Part of a small language model's weights.
Training: 157M tokens, 4801 steps.
Each number is 500 + 40 x the weight over its row's rms, rounded and kept within 0 to 999. Layers, rows and columns count from 0. Numbers have three digits each. The size before them is the row's rms in percent of the matrix's.

# up: layer 2 MLP up, 256x128, rms 0.0943, rows 66-90, columns 0-127
# down: layer 2 MLP down (transposed), 256x128, rms 0.0765, rows 66-89, columns 0-127
up66 079:470535441508540442476460506453470552501539483508436514504560509536399420490492445519491535580504459535649453493568473460514571464478470490546497521471482517435430529519484507481522555454527503490559473529510485463528476487499577486507482468500495541519483428498514510448484446465437499476572496536522530487483538484514464574523549489526480512499576531440507489549570505471545444463463
down66 073:514434518537482558513524486550562468533472491491538490484431522473560568549488544474547436440515569468412600485423501537489432513479513502461498492499529489560522494525489483526432468559475453500469544485498481498441479480524410502466546475466545474501529530522473478552556555575580471531455487462435432540481466528529535464484490534508485490471424500544494495464460515553446568534533
up67 068:541489477545571489422445516581422488508494525507416505527453480472457493504461463509522487498492465462575491470564457474587530428436499509521495534509468461425503421477536537506513520475511524523493455553593441524501485550521513469485484402549479528515547480476507479538437521495478556489515445555521489513521517535478460535522571500520376475488514544514491504496544446529575449495506
down67 059:476491478500431536543555482438572529489483464465549492460527543544542490489513519430497526525453563533441554540429561526428475560528500471484497442480527582553476578559439474470484517515473479487530544442427560465460490464480522521520526545436537470494451479497488521462566491495488449566495554420496495505474466473544533496487457505486593483509459453488520524478486585488414508530485
up68 134:423524508552488451457439466457510570517505401485495510539501493554502491480508512518532518548545564495488497451508454458440496435493460493519571527482517519499494495482515426454488508500456507431571538451591495493475476493466469544511434499495551582475471550523409514489480515512517493510523561526501616530479507554552555493479492519562400524425497453483553462487469566449517505510501
down68 150:552549484453512538472621514519516422513507597536499482499487519471478521525498517470463498504486517505465494542502512509571528504524535489515468438514474504505476556545473546523512475506514510543420510495406517514497525508529548451464580525484426398512563499483566501534536484511491497506470447486485360450522502460467422475571519489442545475541505541489453525484491410519457500447537
up69 105:526530505472511405494477446472428522520512512480503466549501516477420465527462531513527487541485457457527424574495498525508493461507472520544448476506515497557463445488480530408468515459556527530506527538490510559603475523453474441522431445484545467433487532563527415501477524551504554496557467530492523537461593524594448500520543575483531512486521438492534483511527487553472505489428
down69 104:457440497510500584522499592519529481536496495483492519497522449498545513469548459460498505488504530560497571446489530494493519503482587479481566449481514536462558549526508502579499450530442472454543498496530453509373500539566557547487586527497474536537539472484491616487511444478455490519459510438466446523503423485439480496509484424500448497479512552490493503469469488454530471519578
up70 093:550525477512472526540483518425543515484514546411422616451475539464470538562523484515541491491561516533452525536486529572536560442533510487417457446542481506471544476506494514531464508433393523531463507368464540514506560506505508454475479544447521514542486530513512506510556507513502485502532553533529523473479439492439463478469434488472524528534554484458470510455491505487495428493454
down70 094:488490521524495479489532473569434487536477482578574402575522445521512435490498500470437507488462457453531510449507441425489433536477476516587546580497562467516512529514536458456551485563562481486506469630506418514491450502526506544503513441549473477484488476505475496519482494454514535486476430479478462542522564529537508515526540521518478440503442505512504494486549507496511598459495
up71 159:555507490504490521494486510469512464476493497559454561447569543478464450518583528509526413502624475461531506467602530495522516553503477532455527553477560464485516534534489456542462471417519508490476515513490539445570480496522458505483410519554576458470450513465507513500542506568520502387483465565565496485548439495465508466460507453535514484473495471460503483548538527486538451462497
down71 155:533457533525448477486542464518544460541524484523518451498450475534552478498472480479460432503579456519511490493481533563508540534518465483538404486488492476575460429523485559513487514477505570502411527464495517475446512531485529473536547506480561520552493496425485550458537510434496499462534467457427467520617567483433572522472568471530618510472470470511452505480540480488485456496508
up72 116:538488502406504503541443457510468504499558433480472512466553496595438526477562544516547542463468567503488540545486442492513485453523548500526540449471523446546514509525558521451443451521540516484506560498516584544496537597554467530453481474439515458507586473429447474457476501485517502434434505506482461495530501512512506480518470448518486470481566504482517582457553496482477520420443
down72 132:483487494539474512479515540511520515493464562539488479541415523457530469511410513482460424520536387540480488453523558518481509552457486476455486547563471566488500499467439509509555561466504471516511432469520467427501484390428505467578546504572468540531434523577529537541503481465509511558562509493523516505511491502478466529479492540463492564538471496503475398532468506498482508573542
up73 088:535508493562422371526487521457466454596508498479477488462475482515488498478471499541505504550496444444520470516549493492527465548491549507442515472575523513506493431497531503521515486514476469553568505560536532477574415509503501492536516504522563562519494537510495580560452473511466534453521460485522459519436515579530471488523536487472472407500437527539488433543513489446490383515509
down73 085:473504511488523620511496484533481531420493468493503511514532528498461497556477463501494506494548558560490530501469507507476546474543473494601508471496481511546489552473518441470475503462512513476449536450480420504420583502506518506445500476448447407518508485460503433459539461477495486583496511537506495499517508468481532512501514496517549615485545472432517577422506507567511622451468
up74 129:409532521496505515492410420456532522527529442451513533538463509558472454509513463514539536584548547514564558514510448505439483451539498479560549473477493532534517501464480466507482395490509513441569480518576494502451459458536479494504494486542523499476445475532371438494514535500485502544529558456477559549484549534500527511454510486563466508506470477444551459475537560465538540482469
down74 142:569537466488523435477599535544476475485471547539509495460525517442512557479464547449462512485470509498467456520526515488587486517477511486427464496513519509534406512553528554524535568458469550548457529492425481549523554506493546446518486455412473489487573499546600584538517510480475540503469414518456448468504488532533456457555485490439495472492520532508466522504470446529488447436508
up75 119:417470474567482478535472547547511438542422380476494519468610504501483537494512531465483488519507522524453463470485516466540516622494540463498517520447472486457492475545513509544476529523492546503492448512481471511514499533528523534485432499414518530500469595484500527509507551553430543519478513460573541504467479460548558552540447471513514553512456532476525438426502490522429455463507
down75 117:564566511460505537513534425465473555482544555480477482523397498459526458529486477494494551529547498476514560561501481500447513416503425500513512521530520528543530508468455443443510454409514455509539558478575518498483512478502414505529564472563510507483448437495490508488518490513542470473552483546477444528561500465458467426475553564534472428507529438481482583572522472469539503495477
up76 085:485521478479520506477550445514487463612466515516508416516567502534528473510555507530516419530540383527495417407502450453486460522496482434504480485440542493459519431467532487566452510436568531502502503541553468480547456465496478548463506523513463537457488483481451566475493478504519520530501540523567542540440536542544511550581484502525481547480427478465548444472510523480462473495514
down76 083:507447539511480505487473567478538517414522451507511563445447468487485527499404498484527623492499621484506576567520517547508522449522502557513488478552429513485482564542495526453521490538432439529490546464434506507413559479529524454549496489478507535510490522551500437513469523548490483497513488463488464466550504443494459464464548473500519427482520524523418540515466493470559548495505
up77 155:425550507480437530482520490486443481529449473467449495478528545464481502549527526574460433555552518458572554572549452509477528528505506424570535491494531469440481480561511470533413502472502494547529474498506560492497483550529467566426464455534489486413484486525480538548481442557477484413519519513481512529472529550511549575477503486544451449414499464467483543517531552519491469530442
down77 151:442504522436471526478485489458481517519464470473513509487453487315527501542529553548493410507514455426614517522488471520472528512470535461542511459542563528498476496525507457471457554464474486491528509559473534513503515585549484581433554436505459488510504550517455502579532472572459461469528478496476524455466545551469535525534502513519504480460506474490490528560518494523466550504471
up78 031:549486544412443460432502430458533497482534427509530459517494532541519483511489571494533552487477558466447485522498510532567483501537462524564551452469545505558482508553482524525499523462505453430479498485552602505526486413515507471448493531569533483470556403413483537527534514518489484481507573457449523528542614548540470459471461463444540452501514491521500535514493477501489487498475
down78 019:491503450593542526535500570527481499556446589501455499472480458482500513514513432523492471528615478548527461477478498467470558475456524444476515498573493462464534506417527464537480473538536529548538506474439465564418492565536474512544510510419459437526490572607512485501514477550504521466513473475552510453473435453475521507462560542518501530513485461490527487451476501436535469511551
up79 096:467461518504430509502463464446526521516549420456553475501523538515527503498471530518559537545484508526459558533509489527513503524577501511575562507528507521522494529483531510498512408536510482446500529495471441574525471427555456485518518595480526484514537488551458617491594498546443520490486475411528537509482489497470486430477425443438499451531476528459496487436556528497421520459481
down79 093:503523480481529530524537520493409461523447522537434553520475451474534534533523480514484440481528526484554454493515495485493453511413486500430499476487525483481518470526465484522505542483521546539469486508521525414470519570505523519507503419490457487459488504423504390502388530466567509421488502624486482480546529544525506544537530510537480581468492469556503509549480441544567425516538
up80 098:549467485494484474449490533480472428506474489458441542467486513494495556549499433508503537519481538534446504484508542556535617469458585473466496484541460564513524422512562506457471476455429509443527495484502502475491549496519542454501514500485482508537461478545548518516574511455500520488518510601557482496525393541491520512484489534547468485569503466465477532393460578503578454460460
down80 092:466540513513463509502509468515502541514513498520570419489509518537462437438489557534492487498542459481565514538535450456487401501553396494542527545475574379491483560506430488519539508565548466544464484495494524498504453533518476515502438513514487494524524518463438462486436505551524497523479481380473508511458573491488458509509544484486539468470506557516513522561532445524431582507543
up81 151:497471461497553489472517529448509495516510470483446523448588536468451576548528529487536520456545482495525520457560516508546472569520489637526461518590556499438443490507552499452499547471479476517462550514512477448512462499555527495490488471575546444438505493462460552455503420569521454410509511511495471492514471571501539506506505404505500456479520409522505500464542497497528466466483
down81 150:480478537537485449502535505489544492499530531508518475482424520458557446476508518431466373455562404494554539506472499572558514455490523415472460531499549496501539485526528572501506539517495557461478454461466522554456595519530491472518523529443466525520497482480555548560527482452529468486472406501478460519561509473449527496487527464507595466535534474479436528521528464473493441552522
up82 087:474552418487504464549461367460506465544444403456498462492530575455497504485492499515507483466478491500522508450474509470480506514458554485623517474521506563517509587499520495567475483422466467510456521534528529531500508495530534517506417570605455516523524492510536519458530483585446526459534531436524545516487527450546445482554487495512459490533485490458484517490520427477476490512506
down82 085:515453592525493563419539655490538540467536591575508498474472414516513433516481533466490521551537536499516471543526440483505503485548430518394467487474502462512507453530516490425528560539532523494558507439483522490488491512503449474472549479386514480492497492512490464497495530421526485482464473565450462485535480555457528526469532500503484550497528490519493460486503539493490518469518
up83 031:508557514531582467529508473544575507490527530513454439475509490442524538533578483529557477552529456523498463514483527470571517492388479391538521434460463516444475514483465457508482476482517539528527499499560562508489507532470533482471504508531443470518583495557555515435515468486486515514470550404531510450550553491494523537525447505550504526504517503458481502473367534506452456483454
down83 021:545438524533434548489478529466445516539479494538583556515480524475480440490407517491412548447463541509551488448484509526398461555585531640462490545512528497511538492519509565523519540501477453460474533513449453492499465473525527496522473509468511559482442483490494472548531530494494517478517484568462458570460425539538462510524573516460469468498496482554489456544557526501535517498495
up84 056:532549434477543551472554504516436529573492536488513483524477512442510544489485476511494395501517502471514447474541418443472549516553484483503448504502512484469508533483499492526458505412560591590522452581550376522537501486491558518524500526494474516473487418535489490484482520505510420512548494581472463497424494501475505522489584491512499557514523501481536441422538460511461488522514
down84 044:496444580492452485490471493521594472421520474513487506454550517527452448489517498506516595499471504503510575543470552547571452466486553529513522475496471506524419492570501475477529531548460401458467552418451559464422466490489427472427503468532495468537497544493532511521520481518497533509486472440528519476520478519542531492535410525518474437465502524493445581557499565471518478527505
up85 123:515494502484535435512511530479428511510514505544363567437544563496456509464544551491500529492501431490458493578535440527581552447485561517531531529525538524544433463473468496440447458461515479510462566560486499513562483538522490489518516417438494497483545435492503509486563480509496524489559476502432473503439505481456476568462574500434534479455444499499523545558475512500534496510461
down85 128:543506501518451541506475448489557486508502475460644438524408466515539440566504451525489522523504583488543523405487553514461430524532496510504504446519459504499558445485559465498574557509446536496551432385524493456480515496484563470518445571544508470491462547548485471481479522518496493487467519511523499537486505532536501442540466518526469528529556486454508456444483503524469442525516
up86 111:503498460513471452473455532436513506450478378434436525518473562502454536530450550498568556540547605460484449520467510501567501502450466516459579469498463474473517451541464499466528528540447445479504513510545509537590513516511547535480417439436478473458518510527531510527497496536484467519498607496495521540472547566519493522486536460471495528472564499477461467454535525567467471528515
down86 116:483540482519519531516491497526437466605481573551499444488511451459496450486563477398474455522448434528532521479478505522467531503494540459530429497529548587519500511492539437497494447439547524484501531541498519468434545545518477483550602553540545480563456490457507467479484525511466517539505441428517493433538443450488468541545445545521480444500467488520524503541477498448567539444466
up87 121:489491518501472463529479488473483527527421455517425539510502594497505572461524584506548550550514476520479446530519412487556536516503594513497518466482438560555481490449485514499481487483473495519481543555510456527520464568473490484479512437472504462471548417490496451488517515532500482494536528516522434517462557458550456545494555413409458491501471455414491527525525405538493501557449
down87 131:543506482488464519475489511486510469453573509536567496471456400505549378592474454449482557465440495483529498481465576514434465451469499495528485456510536511473554463474514459461565493517535496454570460455475491459541525456526531555525498520498524528543495516535473516468481503501465507516524476438510534502540439542481473499503440567522558537481603509585513428525433578494514502482538
up88 095:511521499542456458550474525497454428630539562538505481544475507546521464507454542545472468550480437498540421472501438489531448534503539524463499445499488490507501376467507500512482511462507559534535522569526507437500501517529486526512489495491580529476436517497497518560421529557522500473519517532580540546429507560538496474568504538440452489432435467502458474523506474431486483484485
down88 097:477488505459518557491526492521567561377501452447501502441529441474483498511525459493522554458531533525457561479501553522475548462471447486571524515530501501502534624513543473461488469554481450443507515410510462540472500483463526473470502534540453470499545490498496486492553485392481481550475488469461442471590519447464493511436528483527543487529593525502546535456479531553480563522497
up89 086:502473447537472514527440433525469478445492509506542499510459470490483506531502473513558515489525507472457565488504492553517561529520572476514472517588536513542517448475548494503424498410544556507495503574536468485486513463521584488435450467588483509487522512487437537505533526487478497519515548587527453518420480508444513511486494477470509491521431443528544520388602535557434541463465
down89 077:505525577477499487480545580490557535540486498470464497433545610557514542479480491517449496479464505524548459503518510431515425481503461515478520489443485453493474569549481492474551503575455459517511508417456488506522447504527388502550542515410535516501505498535543486457461520495548521452497466447492551459559536487552518502527504520519488495482526555455436435561494513420523409521535
up90 081:516478507495430509483458393417487511562453459503488471424567530540487493496551566569485529473507584535493464498543476479499531513415493442528549460489475489488515536561505486515454521474534515474524538500487554555416492465510548526499463521558497475486531480503513542489529480537541462480528644469491555544485492556517442476493521455506482490546550538457457488511471448500481436491398